config.toml
intermediate_size = 896
vocab_size = 2142
norm_eps = 1e-05
positions = "rope"
rope_fraction = 0.75
attn_scale = 0.125
init = "normal"
init_std_qkv = 0.0263
optimizer = "muon_variant"
lr_mult_qkv = 0.7
beta1 = 0.93
warmup_steps = 200
train_tokens = 771800000
dataset = "wikipedia_en"
Each number is 50 + 10 x the weight over its row's rms, rounded and kept within 0 to 99. Layers, rows and columns count from 0. The size before them is the row's rms in percent of the matrix's.

# up: layer 6 MLP up, 896x224, rms 0.108, rows 274-301, columns 0-55
# down: layer 6 MLP down (transposed), 896x224, rms 0.124, rows 274-301, columns 0-55
up274 095:41 46 60 34 67 49 54 44 57 53 41 58 52 46 47 54 39 54 47 46 47 46 56 58 64 57 47 53 50 51 59 66 38 47 61 29 53 29 62 61 56 49 60 62 37 50 45 41 34 34 52 37 61 56 66 30
down274 101:53 46 39 69 67 62 53 58 30 47 50 59 52 42 47 62 59 47 46 66 64 59 29 45 23 52 46 57 45 50 43 51 69 43 55 34 46 55 46 68 55 52 48 29 56 47 38 40 67 53 53 45 41 50 52 46
up275 101:32 66 62 39 51 57 57 55 52 59 36 47 43 56 35 55 43 39 52 43 53 34 53 54 51 39 50 61 52 43 46 55 40 44 54 40 24 55 49 54 42 48 36 64 73 59 32 42 30 50 43 48 51 68 42 35
down275 105:54 33 72 46 52 64 54 53 63 23 38 47 54 67 52 52 52 60 36 42 48 62 52 46 55 50 48 58 49 50 46 49 51 55 50 39 41 74 42 51 67 53 38 54 58 49 51 54 38 58 57 58 47 55 55 67
up276 097:45 42 36 48 64 41 53 39 50 68 38 44 52 28 58 57 51 41 45 37 61 66 45 51 52 48 46 49 39 34 56 47 57 39 37 27 51 54 48 57 45 55 52 44 41 41 35 54 50 41 59 52 53 47 31 68
down276 092:37 55 44 46 28 63 54 61 48 58 51 52 50 64 51 40 57 68 60 53 51 59 62 45 49 59 60 40 48 61 44 44 59 44 53 52 69 61 42 39 45 48 54 48 51 59 53 66 46 55 43 54 37 35 52 58
up277 096:73 38 44 56 44 48 46 46 44 56 51 52 54 61 34 46 57 63 50 39 51 51 39 52 40 56 68 47 67 38 62 51 44 61 44 56 49 37 56 49 57 62 51 41 44 45 45 49 31 52 49 63 67 54 66 54
down277 095:27 75 52 48 54 60 44 59 59 48 47 37 31 54 61 30 57 42 60 42 51 46 39 51 57 49 49 48 58 58 37 46 58 48 41 45 49 51 51 60 61 39 57 62 53 52 58 60 37 59 56 34 52 57 49 43
up278 102:64 61 46 45 53 34 77 53 45 53 42 57 56 47 67 47 39 45 43 44 66 40 44 55 57 50 67 43 63 48 44 66 58 42 64 36 43 38 47 60 38 37 42 60 59 51 53 58 40 44 39 51 59 64 50 39
down278 096:39 56 48 64 44 58 40 53 52 48 57 59 58 72 61 44 57 49 39 48 59 58 45 48 47 37 50 58 48 54 72 59 47 55 40 31 24 45 48 52 53 65 53 54 53 39 50 40 63 37 38 44 45 45 48 49
up279 115:49 54 37 65 66 56 50 46 36 47 47 53 49 57 64 49 50 53 38 52 51 46 36 63 65 59 58 62 55 51 42 52 61 54 68 45 59 65 39 63 48 58 51 52 58 66 44 47 61 20 47 48 44 36 56 51
down279 115:61 58 53 52 58 46 50 50 37 47 60 57 64 66 63 39 37 47 43 56 48 42 46 50 69 54 48 50 56 57 47 54 52 46 47 52 59 58 52 55 65 55 44 57 52 60 51 61 55 39 51 40 57 48 54 48
up280 105:59 64 67 48 52 54 65 56 47 64 50 73 56 36 54 45 59 65 63 56 41 36 35 36 43 62 50 51 71 56 51 56 36 50 46 46 47 35 32 39 53 51 47 36 58 59 59 47 51 50 40 39 57 42 47 46
down280 101:47 59 55 53 46 39 24 64 55 45 55 55 48 54 33 71 63 42 52 40 43 73 48 46 41 46 67 53 57 45 69 47 53 45 56 60 52 51 43 42 30 58 60 43 53 49 41 46 53 43 61 50 49 54 30 61
up281 097:40 33 42 74 43 55 27 36 47 39 40 66 57 62 39 62 51 52 57 61 47 52 72 44 38 56 47 49 51 38 47 59 55 48 44 63 42 44 45 31 56 36 34 53 67 44 62 42 36 51 49 62 47 51 55 42
down281 096:27 46 70 50 41 59 46 56 37 47 58 55 65 47 64 32 47 39 38 28 44 56 52 49 48 45 44 55 52 41 41 31 55 66 61 30 44 61 55 64 47 61 57 57 50 48 53 62 49 53 50 46 39 62 38 41
up282 096:67 48 58 54 33 63 48 42 52 51 59 45 50 44 77 41 50 41 41 46 41 57 47 58 54 56 50 49 40 41 52 61 44 41 41 41 53 49 38 49 33 53 75 47 45 34 44 53 55 33 60 62 34 47 64 50
down282 095:44 39 58 44 41 49 46 60 58 40 66 45 42 54 49 44 59 42 41 34 50 42 49 39 38 48 62 53 67 56 52 46 51 46 49 34 44 58 57 37 50 42 33 51 58 32 54 42 55 57 47 52 63 54 41 40
up283 091:51 55 55 41 60 61 42 37 51 66 37 40 66 62 53 51 46 48 67 61 59 63 54 57 62 59 41 41 43 37 53 34 50 53 49 52 54 47 44 42 42 44 50 59 48 57 36 49 43 65 67 51 57 41 45 69
down283 094:49 47 41 59 42 46 71 45 57 67 64 45 43 38 48 54 44 47 51 54 28 58 47 57 49 43 50 56 56 46 48 69 43 89 49 74 37 49 51 45 36 47 51 54 50 60 53 50 49 40 39 42 40 53 47 58
up284 101:59 39 52 59 53 47 51 68 41 51 58 55 40 40 27 47 56 48 45 54 64 59 50 52 38 52 59 50 33 43 46 25 49 44 53 39 40 37 43 22 61 58 50 35 51 51 62 48 40 58 40 46 44 47 59 35
down284 100:68 41 53 38 52 52 34 37 45 31 45 31 51 44 66 46 35 59 50 45 48 53 54 41 61 57 47 56 45 66 51 52 50 37 42 51 51 60 40 45 46 59 26 54 54 45 45 50 37 45 49 63 36 66 56 50
up285 095:63 48 57 40 65 45 51 50 46 53 47 43 45 62 46 57 53 48 45 44 40 45 52 42 36 20 50 47 47 31 49 65 50 37 36 42 47 45 69 63 69 54 34 47 30 69 55 59 57 63 36 34 30 62 62 62
down285 094:44 58 58 67 51 47 44 31 54 36 40 53 72 46 46 45 61 62 51 52 50 41 49 54 48 62 47 45 57 51 49 37 63 55 51 52 56 47 54 69 57 35 50 48 48 39 38 46 47 43 54 70 71 59 45 53
up286 097:59 57 46 65 68 62 48 50 62 48 39 56 55 38 47 40 36 54 57 42 61 44 43 43 46 43 48 40 54 70 39 35 28 54 51 53 67 34 20 27 52 56 50 49 47 53 53 41 75 43 35 47 58 36 36 59
down286 091:39 52 33 34 48 51 37 46 56 43 74 52 43 55 46 62 30 46 64 34 45 33 48 47 42 37 28 30 60 44 53 51 44 29 33 79 40 55 33 57 45 47 51 42 44 73 61 60 40 45 49 49 55 31 56 40
up287 101:63 44 69 40 28 37 53 61 41 51 62 59 34 59 57 48 57 65 37 54 56 62 50 41 37 48 65 43 52 70 70 47 40 53 55 49 43 53 52 55 36 54 38 52 47 49 49 61 54 47 41 52 50 53 32 51
down287 094:43 47 72 65 63 46 50 60 59 46 44 55 37 41 40 40 49 32 28 48 38 35 51 42 57 44 40 45 54 49 54 49 68 54 44 59 49 49 60 52 36 48 52 40 51 49 52 60 70 46 57 61 48 38 61 76
up288 096:49 53 40 39 59 50 56 68 47 71 44 59 42 58 50 39 49 67 53 52 23 55 58 36 54 46 39 67 41 54 49 36 45 47 41 41 60 44 60 44 47 52 50 41 35 57 45 56 61 65 45 41 49 65 27 49
down288 097:58 45 48 68 47 52 45 35 61 38 61 52 44 53 52 56 58 52 59 62 39 48 44 50 54 50 53 58 35 53 60 26 30 53 67 50 75 60 40 66 55 44 44 40 47 49 36 54 61 23 52 52 61 57 39 59
up289 099:47 38 66 39 46 31 37 65 50 48 51 57 43 56 46 52 43 50 53 64 40 51 47 44 49 56 52 34 67 56 55 42 61 52 57 41 50 60 50 49 62 30 53 60 41 57 50 69 44 39 67 45 65 71 67 66
down289 107:46 52 68 56 44 49 56 51 44 35 53 55 62 58 42 68 52 52 43 47 51 71 44 48 46 75 67 46 57 64 48 52 40 31 47 37 42 50 54 61 42 50 54 52 52 41 62 75 26 56 38 43 59 39 65 50
up290 105:41 68 51 45 44 51 59 47 61 59 58 51 66 36 50 53 73 58 61 50 82 63 45 44 26 45 58 61 44 54 28 48 41 58 43 53 69 45 34 58 57 44 41 60 69 59 55 48 67 36 46 62 52 49 46 45
down290 107:33 59 40 43 37 54 59 59 61 63 40 36 50 32 62 57 43 63 45 47 81 57 53 45 57 45 53 45 50 53 45 63 42 43 54 41 69 37 54 65 47 55 46 73 68 53 58 56 45 45 52 43 63 34 53 44
up291 100:69 52 47 48 48 41 42 51 57 48 49 48 53 50 44 47 43 28 60 58 38 53 44 45 47 34 58 63 48 50 65 48 57 47 51 54 56 53 25 62 49 53 57 51 42 41 54 57 63 50 41 46 33 41 52 56
down291 102:42 34 43 34 56 69 47 40 45 38 45 25 53 55 47 57 50 57 47 41 49 40 36 32 57 52 48 37 41 54 55 41 50 60 40 55 33 33 58 45 69 63 33 53 53 46 43 58 43 51 51 57 60 52 65 41
up292 102:58 47 57 53 44 49 57 48 38 65 47 48 69 47 44 49 45 47 53 34 48 47 38 53 40 44 63 68 63 43 44 40 44 47 40 55 57 49 33 45 63 56 39 68 70 60 39 51 70 52 57 54 46 41 44 64
down292 102:50 60 44 40 67 60 62 44 51 40 35 57 46 42 41 42 61 36 47 39 77 50 63 49 36 37 58 37 36 51 55 51 38 53 61 43 43 38 72 49 53 44 51 49 50 45 45 63 41 43 35 50 54 64 64 41
up293 098:51 48 56 53 60 55 29 72 56 46 42 60 38 31 56 42 53 53 60 60 68 57 32 44 48 60 53 48 39 58 61 58 47 43 35 41 48 60 42 38 64 39 24 42 59 52 64 45 49 53 47 51 21 36 47 39
down293 092:44 48 45 48 50 57 64 49 42 37 40 48 52 41 37 44 59 57 32 28 43 32 40 35 56 62 49 71 58 55 70 43 53 66 58 55 59 52 45 50 51 35 57 47 45 58 69 57 45 43 27 46 44 43 57 48
up294 098:54 48 50 15 58 52 49 61 50 60 37 35 44 19 67 45 66 55 50 67 64 40 61 37 45 42 40 42 44 32 51 56 49 56 49 67 63 40 48 40 55 44 40 62 39 52 48 59 62 47 44 36 41 54 36 63
down294 088:59 48 38 73 45 44 50 34 49 35 62 53 67 75 47 53 46 48 35 39 53 66 55 47 51 50 44 52 69 53 48 44 49 50 52 56 30 56 56 52 59 45 43 44 56 50 45 47 31 34 66 56 58 44 70 31
up295 097:62 53 38 41 65 57 41 61 62 33 56 45 45 64 66 41 45 48 36 63 42 53 56 47 37 35 38 64 44 37 46 52 45 48 49 56 55 36 59 69 55 40 41 47 40 51 47 51 41 55 31 67 38 42 51 48
down295 135:50 44 49 39 50 47 49 65 36 39 44 54 52 61 75 55 55 42 58 47 42 45 62 47 44 54 42 58 53 54 44 40 56 43 48 60 47 41 47 57 55 41 29 43 39 37 37 41 58 64 51 37 38 37 51 44
up296 094:55 41 54 52 40 44 42 53 51 48 54 52 58 63 60 46 53 42 53 57 49 53 42 53 61 45 35 51 41 49 56 48 63 48 49 35 49 59 51 48 29 50 53 43 39 45 47 72 52 40 76 42 40 46 43 66
down296 099:38 49 45 38 52 52 57 57 42 66 35 48 50 56 35 45 35 65 46 53 44 52 43 59 59 52 47 62 65 44 70 64 43 49 37 58 40 44 44 43 40 46 41 55 52 68 44 36 67 63 32 47 54 35 47 32
up297 098:43 64 48 56 57 51 47 42 47 37 36 43 62 41 63 47 42 58 58 35 54 49 68 48 59 47 67 62 38 48 37 51 44 50 47 38 48 54 60 59 43 68 45 49 48 49 51 50 56 53 59 60 52 53 62 43
down297 099:52 28 51 46 56 66 51 49 45 43 53 58 70 52 48 46 65 62 57 45 49 26 61 61 56 44 45 49 43 49 46 50 33 39 63 66 44 67 51 65 57 53 49 58 47 59 36 47 55 59 43 22 48 45 40 52
up298 090:41 56 50 54 64 40 36 51 49 44 51 47 36 45 54 34 54 37 49 58 63 49 45 40 42 40 59 49 56 51 57 31 74 58 66 49 51 54 73 54 66 40 43 55 41 46 39 68 44 41 53 51 65 60 49 55
down298 101:45 55 37 60 53 55 59 51 38 32 48 58 56 64 58 66 48 45 76 45 54 50 68 35 47 55 53 61 40 42 49 45 38 33 67 39 41 62 48 51 24 58 60 70 61 46 43 51 37 64 55 39 25 48 40 49
up299 099:46 60 46 40 44 48 58 38 65 53 27 44 45 55 50 46 55 46 41 31 51 47 54 60 53 56 53 34 57 34 63 57 49 52 51 50 43 26 63 68 56 63 44 48 45 40 56 52 34 46 50 65 36 66 69 34
down299 092:59 56 67 68 41 68 51 57 51 49 42 50 44 55 53 45 55 50 48 50 59 59 45 46 56 48 49 69 34 66 49 59 55 49 63 36 55 46 43 48 37 44 65 63 41 35 54 67 54 37 36 48 48 62 42 59
up300 099:50 54 39 50 40 45 58 78 51 60 61 59 52 49 58 37 21 48 45 66 60 58 60 67 63 56 30 38 53 49 58 57 43 48 54 50 55 30 35 58 63 39 44 59 42 20 65 36 58 36 42 34 53 55 46 52
down300 102:58 67 51 62 49 54 55 56 44 45 51 49 58 60 64 55 43 40 40 55 64 57 66 45 39 49 49 48 52 39 47 57 58 48 46 59 58 51 50 52 64 35 43 44 32 55 28 55 45 53 47 41 57 49 51 54
up301 097:68 54 49 60 50 46 50 68 42 54 46 50 63 37 66 62 61 52 41 42 40 63 45 40 60 39 51 44 39 45 40 42 53 53 51 39 54 59 48 32 52 42 55 47 48 54 38 54 49 33 44 24 35 48 46 49
down301 092:36 39 48 48 56 39 48 34 59 59 56 45 64 38 51 32 46 46 57 52 56 46 49 76 34 48 58 62 52 47 42 63 56 50 49 42 33 44 67 64 52 34 38 51 63 42 55 44 39 56 68 62 66 64 54 47